{
  "num_hidden_layers": 12,
  "hidden_size": 160,
  "num_attention_heads": 5,
  "num_key_value_heads": 5,
  "head_dim": 32,
  "intermediate_size": 320,
  "vocab_size": 32000,
  "hidden_act": "geglu",
  "norm": "layernorm",
  "norm_place": "peri",
  "norm_eps": 1e-05,
  "positions": "rope",
  "rope_theta": 100000.0,
  "rope_fraction": 1.0,
  "qk_norm": true,
  "attn_scale": 0.177,
  "bias": "qkv",
  "tie_word_embeddings": true,
  "parallel_block": false,
  "extras": ["capped logits"],
  "init": "normal",
  "init_std_qkv": 0.0344,
  "init_std_o": 0.0344,
  "init_std_up": 0.0344,
  "init_std_down": 0.0243,
  "optimizer": "adamw",
  "learning_rate": 0.00361,
  "beta1": 0.9,
  "beta2": 0.98,
  "weight_decay": 0.043,
  "lr_head": 0.0195,
  "max_grad_norm": 2.0,
  "warmup_steps": 441,
  "schedule": "wsd",
  "decay_fraction": 0.551,
  "decay_shape": "linear",
  "final_lr_fraction": 0.02,
  "batch_tokens": 65536,
  "max_seq_len": 384,
  "doc_mask": true,
  "train_tokens": 530400000,
  "max_steps": 8094,
  "dataset": "wikipedia_en"
}
Each number is 128 + 24 x the weight over the matrix's rms, rounded and kept within 0 to 255. Layers, rows and columns count from 0.

# layer 5 MLP down, 160x320, rms 0.161, rows 88-130, columns 160-319
[[ 98 149 112 144 153  97 150 136 167 103 169 144 123 116 117  74  94 128 100  92 135 112  99 144 148 132 101 114 166 159 132 124 144 130 147 123  87 187 187 159 141 118 181 126 108 127 166 154 128 100 108 137 152  84 100 113 105 113 151 101  95 138 127 127 106 137 132 147 122 128 144 141 119 102 122 119 157 122 137 135 120 134 131 150  88  95  68 136 125 143 137  83  95 126 119 135 184 100 102 152 105 142 137 131 188 128 101 141 137 165 125 140 102 176  98 154  96 113  91 153 146 131 136 138 143 148  92 158 129 104 143 126 123 147 130 118 105 143 100 154 142 116 123 161  99 100  92 121 136 148 147 155  93 128 123 128 142 169 170 159]
 [126 175 109 120 118 101 157 151  92 124 156 120 130 134 115 142 124 157 166 126 162 123 101 127 112 160 154 128 121 127 136 145 124 124  60  90  93 113 140 136 116 157 162 133 141 135 149 123 165  99 132 155 119 139 128 131 117 148 168 142 116 105 111 157 107 185 131 126 182  82 186 155 113 107 144 133 114 104 151 115 113 120 149 157  94 102 133 152 134 123 141 168  86 143 135 111  93  70  70  95  94 103 180 139 130 142 120  98 113 105  99  93 103  67 126  88  97 197 112 174 138 126 125 148  99 113 131 118 164 124  90 161 153 113 108  64 141 132 135 168 126 178 135 105 114  81 114 131 137 147 126 141 136 132  99 182 168 107 133  74]
 [146 122 139  92 125  83 124  95 152 112  99  84  94 154 149 166 161 133 115 144 149 121 123 138 148 161 129 118 146 129 157 162 138 115 130 107 164 131 129 124 149 151 127 107 155 106 138 133 122 108 113 120 146 167 136 137 122 160 175 145 118 129 121 109 134 104  93 158 137 163  78 144 128 147 107 135  72 151 129 113 122 137 135 164 112 148 134 124 134 165 155 137 133 142 101 124 117 113 110 116 109 115 177 109 159  99 107 127 123 128 135 157 105 140 107 125  96 121 140 116 117 108 132 122 129 152 143 145 112 119 135 115 111  84 123 173  97 150 143 112 117 107 120 159 135  83 131 124 130 132  85 120 151 130 124 167 139 111  88 165]
 [115  95 130 134 145 132 110 172 126 128 109 132  61 105  94 133 119 139 103 132 148  89 126  95 102  98 121 164 150 143 112 128 114 140 125  96 147 146 108 117 150 152 184 144 127  99 133 126 134 127 109 153 138 156 132 138 150 121 126  67 149  73 149 107 133 172 133 127 104 102 160  84 157 130 162 137 154 159 101 173  98 156 158 124 126 114 144 115 123 163 115 134 168 176 120 150 103 125 119 153 121 167 132 114  89 123 132 155 177 130  96 101 112  97 137 135 121 121 132 118 127 132  99 143 103 135 134  78 113 170 178 144 113 119 151 103 146 133  97 150 120  98  69 112 105 116 167 131 142 115 128 136  79 151 121 105 106 166 175 141]
 [120 144  95 140 103 120 134 144 129 153 130 105 108 140 156 107 143 114 133 123 124 122 100 107 137 122  99 137 160 186 141  86  98 103  65 160 109 186 135 151 139 119 165 125 138 111 143 101 105 129  92 144  95 135  83  95 170 119 131 145 127 137 127 123  95 101  72 128 165 146 122 145 136 108 116 130 126 137 140 117 107 134 140 145 138 125 126 151 110 157 139 107  92 148  96 125 128 110 118 135  94 113 119 152 167 137 111 126 158 148  90 108 121 127 104 126 105 115 129 151 126 146 126 143 132 136 106 153 119 132 138 136 126 160 103 155 109 136 160 131 159  99 136 161 119  82 126  95 162 120 144 138 137 127 156 134 122 140  94  80]
 [142 115 118 137 136  98 105 116 161 129 131 110 159 139 147 136 162 157 127 171 137 113 130  89 114 157 152 118 149 180 136 133 119 150 148 148 151 135 139 122  93 145 158 123 122 149  88 180 131 116  89 106 103 145 126 140 117 155 121 166 126 139 146 105  95 163 143 137 110 110  99 108 119 124 132 107 110 140 133 101 109 109 113  99 114 135 142 146 119 187 112 132 101 144 139 119 113 167 114  86 136 130 163 154 119 109 151  64 141 119 133 125  91 106 131 127 113 117 124 128 135 124 153  87 145 120  89  87 122  79 125  88 149 110  97 144 158  94  98  92 117 109 117 120  78 103 129 123 189 154 141 121 144 150 148 122 115 147  87 112]
 [136 140 145  90 143 113 145 106 123 108 114 130  84 145 145 116 129 132 161 105 108 124 156 120 117 117 112 122 140  86 137 174 126  88 144 102 127 129 112 165 138 102 153 112  80 128 115  92 146 146 143 118 128 178 108 167  81 121 119 137  78  96 162 139 122 178 110 167 106 142 144  92 151 111 143 148 136 141 126 109 121 140 170 114 145 190 183 128 142 124 131  94 139 157  91 152 130 134 127 126 112  94 126 132 126 123 153 121  85  83 189 148 148 142 153  99 125 142 107  93 119 140 100 118 135 169  94 100 121  86 109 130 123 143 117 103 115 112 128 151 107 128 123 160 112 101 121  90 133 119 145 154 127 104 125 167 175  91 126 120]
 [158 143 104 143 131 137 125 134 136 139 114  99 177 114 147 151 111 127 109 161 132  96 126 136  95 116 128  57  96 190 122 125 126 148 138 134  96 123 109 152 113 144 169 144 115 113 125 136 119 135 104 116 170 148 141 156  99 125 167 111  79 204  82 112  94 134 124 150  81 129 150 122  82 121 136 141 140 106 124  97 121 124  93 126 122 127 147 139 116 135 116  78 136 116 165 163 134 124 150 135  89 141 108 104  80 114 192 100 108 140 123 118 117 132 139 152 127 169  70 116 156 126 115 142 152  83 117 154 119 135 151 170 145 122 140  92 114 105 111 121 178 146 153  93 142 126 142 130 157 119 126 128  83 166  95 141 152 194 193 169]
 [150 141 134 105 136 114 153 137 102 104 117 121 140 159 124 114 122 138 154 143 119 141 132  81 134 118  76  99 120 141 103 226 135 172 124 111 113 134 123 151 183 129 159 161 123 122 143 118 134 108 152 154 100  92 108 144  70  94 151  93 137 127 106 132 100 158 124 128 102 108 152 132 150 144 105 155 140 111 136 106 136 121 130 188  72 113 121 145 104 110 111  85 148 145 140 101 130 161 123 113  99 130 163 147 109 131 101 130  80 147 117 172 148 137  99 131  91 140  98 117 118 112 136 177 137 135  97 103  83 144 159 151 113 180 136 131 148 120 153 128 154 139 122 146 107 177 144 129 125 161 133 157 145 105 100 137  88 150 103 103]
 [163  96 129 144 118 141 138 136 128 158 126  89 141 131 102 154 130 170 107 125 122 111 118 126  81 153 107 137 146 149 123 162  69 136 116 169 133 141 146 137 109 109 150 182 162 100 108  85 130  71 138 157 129 154 131 127 117 142 170 133 133 130 130 107 116 141 134 107 119 120 129 103 121 149 107 150 142 124 112 103 127 103 133  98 118 186 107 135 103 138 132 140 104 128 139 112 139 112 124 138 139 104 148 166 131  98 153  96 101 152 124 120 193 117 145 112 153 124  93 133 124 141 139  83 114 124 153 142 160 106 164 139 130 100 117 152 109 130 103 126 133  86 146 146 121 149 131 109 123 102  90 181 106 118 127 154 106 148 138 115]
 [110  98 156 126 129 127 100 104 113 150 134 120 125 123 125 107 113 131 127 111 137 134 108  78 132  90 102 165 131 126 127 126 151 131  58 118  95 142 132  94 126 134 122 111 105 192 116 153  95 186 137  91 144 100 144 136 141 105 120 149  85 106 125 124 150 136 134 101 127 126 147 105 133 147 144 177 142 122 120 149  97 139 106 119 139 136 128 163 106 161  77 134 191 122 124 150 137 144 152 176 128 125  90 147 110 141 192 101 138 125 124 135 123 113 137 124 157 119 105 138 125 138 144 133 137 151  75 115 126 119 128 166 117 119 121 127 124  68 121 137 100 133 131 149 160 123 137 139 127 124 144 131 115 136 129 139 128 120 106 120]
 [135 143 159 110 115 114 123 111 100  58 173  93 152  95 156 129 106 149 152 126  94 128 142 126 122 139 150 131 110 147 132 139 144 166 159 149 143 122 130 119 119  95 130 149 206 147 125  91 150 165 134 158 105 159 103 113 111  93 145  95 109 145 133 100 109 150 132 127 132 142 105 129  79 110 159 124 133 134 138 134 123 130 130 135  78 107 178 158 131 115 119 126 137 123 110 156 116 117 140  79 113 132 156 183  67 131 130 117 112 130 171 146 117 125  93 146 126 113 155 134 127 103 135 150  93 142 143 151 140 143 184 109 171  99 128 131 117 151 150 114 153 146 133 112 150 128 162  77 119 105 181 140 108 105 117 143 140 143 118  59]
 [153 115 134 150 168  83 128 113  54 136 166 106 159 131 172 123 175 132 119 147  63 107  95 113  84  90 142  88 105 160 144 145 103 123 128 138  97 126 122 157 137 118  95 137 130 153 143  94  95 126 102 148 159 107 140 126 145 127 104 158 165 106  91 152 117 176  83 107 128 141  77  90  84  95 115 149 177 126  82 100 142  78 130  97 159 104  89 139 100 123 123 129  79 113 128  91 160 128 124 119 145 135  94  86 163 146 114 140 111 155 121 112 143 147 124 125 151 106 124 101 155 152 136 120 111 134 105 149 126 131  83  77  93 177  88 146  95 109 143 138 155 135 157 139 129 147 132 110 111 119 118 123 168  99 112 127 108 140 124 142]
 [145 126 145 128 125 131 112 178 124 103 147 115 104 161 144 112 127  62 106 118 123 139 127 132 138 143 137 131 114 130 156 115 163  81 138 127 104 142  75 151 117 135 170 165 155 100 150 134 126 127 106 121 128 141 144 140 118 128 125 113 127 132 106 115 165 133 118 129 110 138 132 161  95 163 133 115 144 103 111 141 126 141 125 132  80 101 193  95 179 142  59 118  97 152 125 126 119 108 148 142 139 136 148 166 131 153 121 131 115 110 124 110 122  97 112 167 135 140 172 148 135 154 117 125 117 109 164 110 176 108 132 135 158  92 165  93 137 180 135 108 133 155 135 126 119 120 103 135 128 148 123 146 152 134 175 128 144 121 126 142]
 [141 123 163 119 125 110 136 114  64 163 154  94 144 136 138 139  99 130 156 104  92 148  96 144  98 157 141 141  90 102 139 170 134 103 121 129  76 117 104 131 131 101 134 142 168 138 154 128 156 130 138 142 142 173 155 151 114 116 128 138 163 166  88 144 104 101 109 126 127 132 108 120 115 112 124  98 133 164 146 130 129 115 151 146 121  93 141 126 120 145 165 132 138  95 109 135 109 126 135 133 150  96 147 165 113 115 168 123 106 110  99  81 150 126 137 170 156 186 154 145 146 102 134 102 135 111 104 142 154 120 133 158 130  92 111  79 142 162 160 144 128 139 209 131 136 134 129 151 103 150 114 113 120 147 136 113  95 117 123 119]
 [110 133  87 127 126 118  95 139 101  75 165  85  86 131 139 127 146 125 162 141 160 134  97 111 138 110 148 109 161 137 155 147 112 118 152 124 155 146 164 111 135  74 139 100 110 103 144 133 132 115 158 126  78 126 153 107 203 157 102 150 117 120 116 148 147 154 128 107 118 127  84 105 145 135 143 110 142  82 152 114 120 166 137 152 143 125 158 107 131 127 126 105 132 175  88 129 114 121 166 121 119 111 153  96 106 152 107 122 155 123 113 138 123 146 151 181 142 147 142 143 109 140 128 168 137  87 143 115 122 116 111 107 126 108 164 114  94 133  85 157 135  98 113 147 152 111 101 105 143 122 154 129 162 157 125 151 142 104 139 175]
 [136 178 140 118 139 117 137 158 138 115  94 121 140 123 111 152 119 148 136 173 123 114 101  94 175 125 137 168 127 134 103 128 167 134 159 124 142 169 146 119 165 138 162  92 117 107 124 147 166 107 106 145 119 117 117 101 136 119 132 124 133 155 141 115 102 122 151 115 125 154  98  95 153  94 168 162 162 113 129 111 143 113 121 133 162 113 157 135 113 121 141 106 106 111 163 121  81 127 117  88 116 183 141 114 163 125 120 145 100  96  69 140 153 159 106 120 146 162  80 125 172 161 102 114 130 143 156 144 142 139 102  89  63 126 137  92 176 118 119 132 165 135 155 113 127 145 133 105 168 141 123 119 144 118 113 106 137 176 138  96]
 [111 125 157 137 124 112 116 117 131 143  79 144 127 180 140 104 140 136 131 115 122 118  79 147 143 137 101 170 171 128 162 153 118 158 139 117 138 130 113 132 146 128  95 177  67 109 136 166 146 141 122 140 122 161 112  79 129 120 158 129 110 117 112 158 140 136 142 113 139 146  93 146 119 134 129 128 117  81 106 101 114 122 124 129 120 183 138 101 124  97 135 152 142 133 116 113 139  96 146 105 131 154 101 105 189 125 135  94 178 142 112 122 143 126  94 122 121 151 151 128 118 105 108 121 161 128 120 116 136 119 114 140 106 113 107 115  76 168  92  99 115 144 123  87  83  90 103 110 138 100 124 155 150 102 156 118 176  64 145 120]
 [144 162 112  76 156 103 124 139 132 130 173 106 126 108 122 130 143 135 153 127 119 110 135  86 117 149 124 143 139 196 115  88 149 114 158  70 125 122 120 139 142 194 154 176 143 155 164 145 142 157 114 141  86 135 138 124 130  96 114 132 129 156 111 139 136 158 155 130 119 104 144 102 100 114  92 103 150 105 163 133 139 116 138 124 102 168 132 130 153 116 134 106 136 135 109 103 140 151 174 141 173 128 102 131 103  84 147 127 116 103 139 136  59 138 123 147 140 188 162 112 137 154  98 150 115 119 143 114  95 197 164 108 115 139 126 135 162 120 101 134 134 156 117 121 139 128 177 148 149 135 157 144 139 140 146 168 155 106 102 168]
 [132 100 115 140  96 107 118  96 141 118 129 142 106 127  97 158 156 113 115 126 147 115 107 156 133 164 144 135 123 181 140  91 144 193 148 149 136 134 156 105  73 100 117 137 128 127 112 166 151 126 125 119 132 119 143  89 156 108 112 139  90 113 174 131 131 143 108 121 115 105 128 142 152 143 124 125 122 157 131 151 163 115 117 123  90 119 111 135 103 113 113 164 125 142 115 155 104 132 151 110 101 129 170  97 107  92 126 169 109 124 155 176 100 156 143 131 141 110 134 103 131 142 112 115 169 111 112 173 170  87 140 125 130 145 125 134 139 120 138 127 103  84 113 123 128 135 111  79 150 164 165 119 105 104 119  94  88 121  88 142]
 [155 135 157  99 132 160 164  87 131 156 143  90 153 139 106 148 138 115 133 154 112 127 156 165 142 105 149 123  90 140 142 133 136 148 127 179 134 139 151 129 107 140  90 135 159 131 176 103 134 131 101 136 139  79 140 127 115 135 135 134 111 151 140 119 106 162 146 114  98 124 130 156  74 155 119 135 112 120 124 135 176 121 116 115 153 114 134 100  65 127 116 140 146  98 136 103 131 143 141 140  79 183 158 131 121 120 162 140 105 118  83 109 149 138 118 121 143 182 134  94 151 136 135 118 151 136 121 141 150 112 108 151 125 127 130 111 129 136 150 128 109 144 145 126 199 189 107 113 106 133 144 160 159 124 141 197 140 161 149 129]
 [169 101 131 119 130 103 135 214 100  67 165  95 137 165 109 101 115 138 103 116 139 190 156 122 165 137 122 104 138 128 147 100 120 155 125 129 119 109 168 154 169 116 145 122 165 162 116 105 129 114 100 109 129 137 135 137 141 133 125 113  97 101 142 139 117 170  99 147 131 144  99  77 155 140 109 133 120 123 126 115 122 147 182 120 147 121 139 101 119 123 167 123 153 122 107 141 123 122 128 121 159  94 122 102 129 164 143 157  99 124 150 124 136 123 118  98 122 118 184 130  94 113 135 140 119 104 107 115 115  61 109 108 110 118 156 112 142 180 122 110 115 110  76 109 112 145 142 114 158 167 109 139 151 130 185 137 107 135 101 159]
 [171 130 131  76 150 131 106 165 142 155 132 118 129  90 174 160 120  80 108 101 104 125 118 152  91 126 101 109 123 159 127  35 125  73 173 128 123 110 146 146  77 126 130 104 110 131 156 195 125 137 139 169 160 161 106 117 120 111 128 136 123  92 127 183 158 126 132 142 146 107 164 170 109  97 119 117 113 116 136 112 137  92  83 122 137 159 116 156 158 128 103 146 136 108 124 104 185 154 137 113 120 155 127  83  88 145 134 105 169  92 152 118 108 103 151 129 115 110 106 125 137  94 134 156 122 128 160 120 151 117 136 123 116 117 128 110 126 163 148 183 125 102 177 126 145 112  85 128 121 120 164  68 129 112  99  93 144 135 108 156]
 [ 98 136 119 103 131 130 147 110 175 146 103 121 123 124 118 143 128 133 110 114 139 127 143 121  96 143  75 125 100 100 115 139 106 152  83 118 114 134 103  91 151 129 164 140 107 105 147 115 127 111 121 124 117 133 129 145 128 146  79  88 136 131 108 118 146  98 134  81 163 120 171 108 170 131 153 123 103 124  95 147 124 148 124 126 137 116 114 114 137 134 145 129 129 151 151 125 152 112 139  90  84 139 121 112 164 127 131 128 145 140 130 104 122 124 113 115 143  94 150 149 107 123  95 129 115 124  91 127  83 151 128 136 148  92 126 159 141 128 160  80 104 109 109 146 103 128 138 100 124 140 104 124 116 120 113 143 152 164 139 109]
 [165 151 145 142 115 132 161 120 108 108 108 158  92 116 138 121 115 148 137 135  98 125 109 161 122 141 111 105 140 118 102 151 132 122  90 109 118  85 162  98 117 166  93 130 124 115 118  54 114  95 109 122 140 122 112 120 148 113  95 107 145 138 159 108  88 132 107 102 143  98  97 119 147 131 128 138 128 103  83 149 129 140 183 146 123 151  97 135 120 153 131  84 133 113 131 103 167 154 131 124 129 123 157 126 142 131 146 161 104  88 134 131 171  79 105 111  76 134  84  85 135 117 102 159 107 134 105 140 143 130  94 113 119 134 125 112 156 160 118 122 145 102 112 130 128 133  98 135 146 140 116 120  87 112  76 130 143 120 131 133]
 [128 145 149 128 143 147 146 111 146 134 124 110 114 115 146 119 113 148 147 133 123 121  96 130 118 121 106 147 191 122 142  80 139 142 188 154 176 118 163 139 126 117 159 137  91 181 124 109 133  76 124 161  95  74 137 141 138  88 123 107 110 131 102 106 157 104 108 130 153 156  97 124 156 117 136 186 143  71 117 128 172 114 159  81 109 211 112 117 161 129 145 124 134 156 149 132 123 127  95  89  94 172  98 141 141 155 152 172 126 162 127 158 162 108 129 135 133 155 134 132 190 151 153 130 111 104 101 120 144 104 148 128 154 111 120 125 118 109 134 144 108 104  82 153 118  77 151 128 140 131 122 123 139 126  99 100 143 133 151 113]
 [115 110 149 114 149 171 114 143 140 131 136 102 155 157 106 160 132 137 130 172 118 124 133 161 136 114 151 146  84 121 150 127  75  71 123 145 170 110 138  87 130 138  64 114 158 149 139 127  80  93 123 134 145  46 117 135 159 128 146 122 116 102 133 126 137 127 114 126 197  84 107 150 144 118 114 100 131 126 101 142 145 111 126  74 137 117  96 140 116 155 102 170  87 117 137 115 129 127 117 102 127 103  97 121 146  91 137 106 113 114 112 168 112 140 112 101 130 116 139 134 134 126 137  93 119 128 142  99 120 142 115 124  88  88 118 115 121 138 106 140 133 125  94  72 154 163 145 113 111  51 152 108 135 158 132 153 140 126 198  96]
 [133 102 169 131 151 131 115 135 145 146 115 118 126 117 164 150 174  80 117 168 105 126 128 103  99 148 141 153 131 144 123 135 126 115 141 113 155  94  94 123 154 135 132 129 145 122  93 143 135 185 147 154 112 132 177 129 116 115 161 144 173  95 108 145 108 164  96 127 169  81 170 115 120 133 120 129 145 141 120 147 156 142 120 100 126 116 113 130 162 127 148 107 162 141 135 157  98 118 104 111 141 166 112 131 156 136 111 124  97  88 141 128  69 159 120 157 107 143 117 169 148 121 117 120 140 103 144  73 138 127 101 124 144 133 127 127 161 137 131 117 101 131  87 122 146 119 106  61 154 134 144 179 171 112 143 131 189 122 119 124]
 [142  95 119 134 131 133 103 123 158 117 122 113 117 117 161 145 108 138 135 117 147 145 127 174 142 110 134 108 101  82 117 145 136 139 145 115 124 134 120 136 131 123 127 128 162 136 116 122 147 115 119 145 101 123 173 158 129  85 143  80 152 122 112 152 176 144 154 109 144 167  64 177 143 166 148  89 131 119 162 139 120 152  97 181 175 113  74 127 110 136 123 165 140 152 154 130 139 111 136  99 160 132 128 138 161 121 140 110 176 167 144 119 110 145 105 104 140 136  98 161  74 103  81 113 144 150  91  94 160 160 122 107 135 120 145 154 136 125 142 114 111 101  67 128 148  99 139 146 124 124  99 147 119 148 146 144 136 113 107  93]
 [120 129 135 157 126 121  94 136 105  85 131 112 127 153 151 123  85  57  95  75 105 105 157 115 125  84  92 153 146 159 144  64 110 117  99 149 145 146 159  91 143 111 115 126 125 127  74 105 101 133 141 152 100 184 124 123 123 126 143 188  99 102 145 144 170 124  85  93 138 173 168 159 103 124 107  91  88 109 137  95 100 115  99 119 116 134 115 181  98 150 184 166 124 131 137  97 118 145 141 120 101 100  55 186 158 158 152 144 176 135 186 164 116 152 160 149 136 134 137  87 136 154 106 123 128 132 130 136  88 137 164 139 118 151 100 145 144 124  70 137 140 130 144 140 148 152 139 152 125 122 146 129 165 144 162 126 138  96 107 103]
 [120 168 117 157 152 154 161  86 130 154  78 128  97 127 137 134 120 132  86 126 123 160  97  97 145  98 114 117 159 119  98 171 119  75 142 131 131 145 113 155 145 101 119 146 164  98 159 182  95  84 105 143 143 107 102 107 101 119 126 101 156 129 122 104 121 137 125 104 118 113 161 118 125 162 116 119 157 178 144 122 126 141 108 137 113 103  98 155 154 143 137 143 157 145 121 160 192 110 134 126 109 127 174 127 174 136  82 113  95 174 118 127  74 109  91 141 142 117  72 132 127 128 149 132 139 119 116 152 131 134 119 144 162 115 132 119 136  91 105 121 110 135 140 115  82 108 139 117 148 133 137 123 102 100 116 152  97 159 109 132]
 [156 113 141 139  91 159 128 119 148 178  95  95 168 136 146 165 171 167 150 151  93 148 139 130  72  95 174 115 116 151 104 140 109 127 141 115 109 147 127 110 110 110 103  86 139  73 145 129 135 139 157 116 125 121 145 125  80 119 120 131 151 162 128 184 157  85 139 149 113 144 106 111  65 104 124 128 120 159 145 149  79 152 147 106 107 116 106 134 161 123 130 116 141 122 122  94 135 118 141 130 151 137 150 156 149 133 129 121 159 136 132 154 102 154  98 162 152 121 114 138 124 126 167 124 120 112  68 157 137 164  98  90 132 124 144 106 163 167 116 139 143 149 161  96 147 121  85 150 150 144 123 127 125 117 104 134 117 128 139 127]
 [122 147 119 120 128 119  98 143 106  69 170 102 146 105 114 145 122 133 153 130 139 156 102 153 162 119 145 142 132 142 151 159 126  84 114 123 100 131 126 138  66 101 138 140 171 128 145 101 122 154  99 102 119 138 151 118 144 163 136 100 123 117 156 124 115 145 125 134  95 105 104  89 175  88 115  97 147 118 119 101 160 124 134 111 127  90 151 114 119 118 131 112  92 170 127 149  92 157 132 164 151 124  82 149 113 157 148 135 134 106 156 182 101 117  96  99 113 110 136 137 129 168  78 120 111 135 120 133 134  96 148  97 103  82 126 136 112 123 116 124 144 163  91 144 123 114 110 144 151 134 114 143 116 126 166 122 147 100 103 127]
 [167 106  81 129 128  95 129 141 117 129 139 128 163  84 159 128 138  90 143 130 109 142 137 114 149 132 142 148 102 150 108  52 130 167 123 122 129 137 116 124 148 144 132 167 125  77 106  96 140 150  99  95 165  90 117 142 115 133 140 110 160 131 161 149 101  90 146 126 136 149 128 127 155 143 127 113 109 153 123  80 116 106  84 160  99 133 153 125 109 118  94 140 205 122 123 147 136 157 102  71 145 151 150 120 101 127 112 131 126 155 109 132 109 112 126 153 144 139 124 137 108 132 109 129 154 105 102 124 118 129 117 159 177  88 154  96 147 132 134 115 124 149  89  97 153 131 161 165 107 140 128 123 103  97 125 120 118 148 121 100]
 [142  91 106 121 105 137 121 153 151 137 107 128 126 123 111 135  93 103 110 139 119 129 128 118 165 110 151 105 142 135 114 146 122  81 122 131 145 109  75  84 106 147 141 132 114 106 140 170 120 135 126 133 158 138 182 138 123 123 120 140 104  97 141 135 137 140  76 147  96 133 143 122 137 136 129 152 145 159 100 108 174 130 168 147 134 135 138 133 115 144 134 116 116 105 180 130 102 122 154 170 159 131 142 104 144 136 113 170 175  99 110 117  94 133 174 111 135 140 164  95 153 180 142 137 138 131 152 110 113  95 128  70 120 105 107 118 152 116 144 155 120  97 100 116  81 119 137 109 134 131 109 195 140 108 131 108 155 114 165 139]
 [135  93  99 168 149 112 125 139 113 124 153 172 113 108 128 110 148 129 136 148 125 136 138  83 100  77 166 117 123 100  94 125 143  92 129 125 114 131 113 147  96 103  95 109 125 110 132 149 144  99 139 116 133  88 123 149 132 142 149 131 133 131 137  70 109 109 176 119 149 122 141 182 105 142 161 110 128 155 132 129 127 118 109 148 136 157 133 114 155 130  88 153 148 133  99 152 131 111 116 143 118 109 144 122  98 124 158 119 133 132 136 114 150 137 148 111 117 115 105 150 108 128 124 169 161 147 129 136 118 104 127 121 127 154 133 148 124  94 121 139 109 148 141 142 134  98 131 165 138 149 131 159 144  98 128  91 116 121 179 147]
 [115 168 118 131 127 124 109 137 123 139 131 135 131 155 111 121 123 108 161  99 170  65  95 179 161  84 137 109 160 109 129 188 110  91 124 134 121 111 132 138 112 117 145 139 163 184 128 148 129 124  99 128 144 134 121  95 160 155 144 105 154 113 134 149 120  75 164 151 142 103 138 132 113 121 139 129 151 157 115 148 101 131 131 102 124 160 109  91 157 114 119 136 132  99 104 165 111 136 169 122  94 148 120  94 102  80 151 174 136 145 168 112 117 150 110 136 140 140 131 108 107 116 117 120 128 114 139 101 103 166  97 148 125 115  89 116 129 138 133 141 173 152 131 142 131 169 141  81 139 146 103 119 104  59 133 143 108 165 183 128]
 [128 133 135 128 123 139 181 145  94 133 144 152  98 151 147 134 124 121 132 153 108 154 159 126 136 122 108  79 113  81 136 102 101 161 131 104 121  70 163 132 133 119  79 115 140 125 103 112 141 103 138 102 139  86 143 124 126 159 124 117 131 163 145  70  97 127 150 105 136 120  69 104 135 127 112 119 128 160 135 131 145  96 200 110 135 125 144 134 138 129 127 140 170 138 111 139 134 156 127 172 151 116 107  89 115 172 184 134 133 124 120 108 140 114 143 122 110  92 169 127 106 124 110 106 136 128 125 127 125 129 120 111 134 143 146 153 130  86 129 141 122 122  83 106 157 200 128 128 102 124 129 115 139  82 118 129 124 138 172 146]
 [119 141 173 146 131 122 101 104 135 130  93 162 122  85 148  90 105 122 154 142 111 106 135 118 106 153 159 138 118 120 129  98 133 169 109 144 131 126 161 124 147 163 116 131  66 142 158 105 137 136 125 108 129 111 123 110 123 113  87 118 124 178 114 141 119  69 107 135 149 170  93 151  78 159 153 160 120 121 156 128 158 140 157 127 100 172 145 124 154  90 165 141 149  95 145 114 150 139 118 127 127 143 117 136 131 157 120 108 182 133  30 126 117  82 170  98 135 115 130 125 165 136 131 140 152 126 105 139 134 109 122 133 145 124 118 118 138 131 103 129 149 106 142 113 122 125  89 180 107 158 126 137 129 122  69 140 113 144 134 109]
 [135 146 118 147 167 149 109 127 180 104 164 150 128 137  89 161 118  91 166 138  96 134 157  93 126 126 112  64  84 109 112 150 153 136 167 104 108 141 150 105 130 104 123 158 121 139 177 122 145 130 132 152 166 112 132 175 142 142 154 118  87 157 165 101  79  90 193 109 141 154 148 176 111 140 153  68 116 124 176 126  94 120 144 139 116 116 149 139 163 117 133 120  92 115 105  93 106 113 117 107 128 125  99 100  99  92  97 110  82 123 131  77  88 142 158  96 126 130 105 171 128 131 102 128 140 120 184 114 150 129 143 152  95 103  77 111 198 124 175 155 134 109  89  68 142 129 127 172  81 123 141 121  90 105  98 136 125 134 105  98]
 [174  92 156 128 120 133 140 139 152 101 146 146 132 117 159 129 144 120 112  94  93 160 164 114 114 121 132 127 146 146 117 125 123 115 181 145 165 172  95 148 114 158 135  83  89 134 128 122 124 133 118 126 136 145 121 128 117 130 151 144 125 118 113 145 130 127 118 108 135 113 144 113 129 118 133 108 117 111 134 135 153 155 147 146 106 143 134 139 133 113 140 169 175 119 101 114 119 149 136 145 128 105  90 143  95 166 141  92 133  97 147 107 129  80 117 129 122 123 129 104  83 145 141 110 162  75 115 141 174 157 170 171 100  97 174  80 156 119 139 134 129 122 151 123 138 108 120 118 140  91 181  65 165 144 128 137 140 107 151 138]
 [150 139 141 149 163 142 107 169 103  98 131 107  93 135 126  80 138 130 139 172 155 140 120 111 131 153 122 149 143 123 120 147 114 132 121 154 115 174 186 110 134 153 168 161 108 150 132 110 144 149 171 155 139 138 103 139 105 148 120 135 126  93 158 122  94 118 132 112  97  94 138 174 119 130 109 127 144 145 117 113 110 115  87 119  72 152 123 129 142 152 107  82 138 106 185 138  98 159 142  97 106 108  94 145 105 109 159 122 147 101 114  69 125 189 135 137 138 164  94 124 164 143 108 116 101 151 115 159  97  73 152 129 122 163 112 125 188 146 134 128 131 125 103 131 122 136 142 136 160 116 114 119 142 101 114 169 140 101  86 152]
 [126 144 117  83 139 128  96 119 114 158  97 117 183  97 112 101 137 122 165 119 149 132 117 131 130 112 149 112 109 186  92  74 191 169 127 117 120 118 105 116  86 127 142 107  92  70 121 148 159  96 135 120  83 129 122 162 117 112 152 144 146 132  99 140 104 130 101 135  98 129 125 103 155 176 131 113 142 109 126 123 141 153 124 139 130 142 155 112  95 142 140  74  88 108 159  71  89 121 150 104 124 102  81 158 115 133 188 167  87  96 134 143 137  99 144 115  84 184 103  92 153  94 107 123 116 161  97 126 129  95 123 136 152 149 127 165 146 118 115 142 150 147  96 127 141 160 125 140 180 125  79 141 116 138  98 129 125 120  79 129]]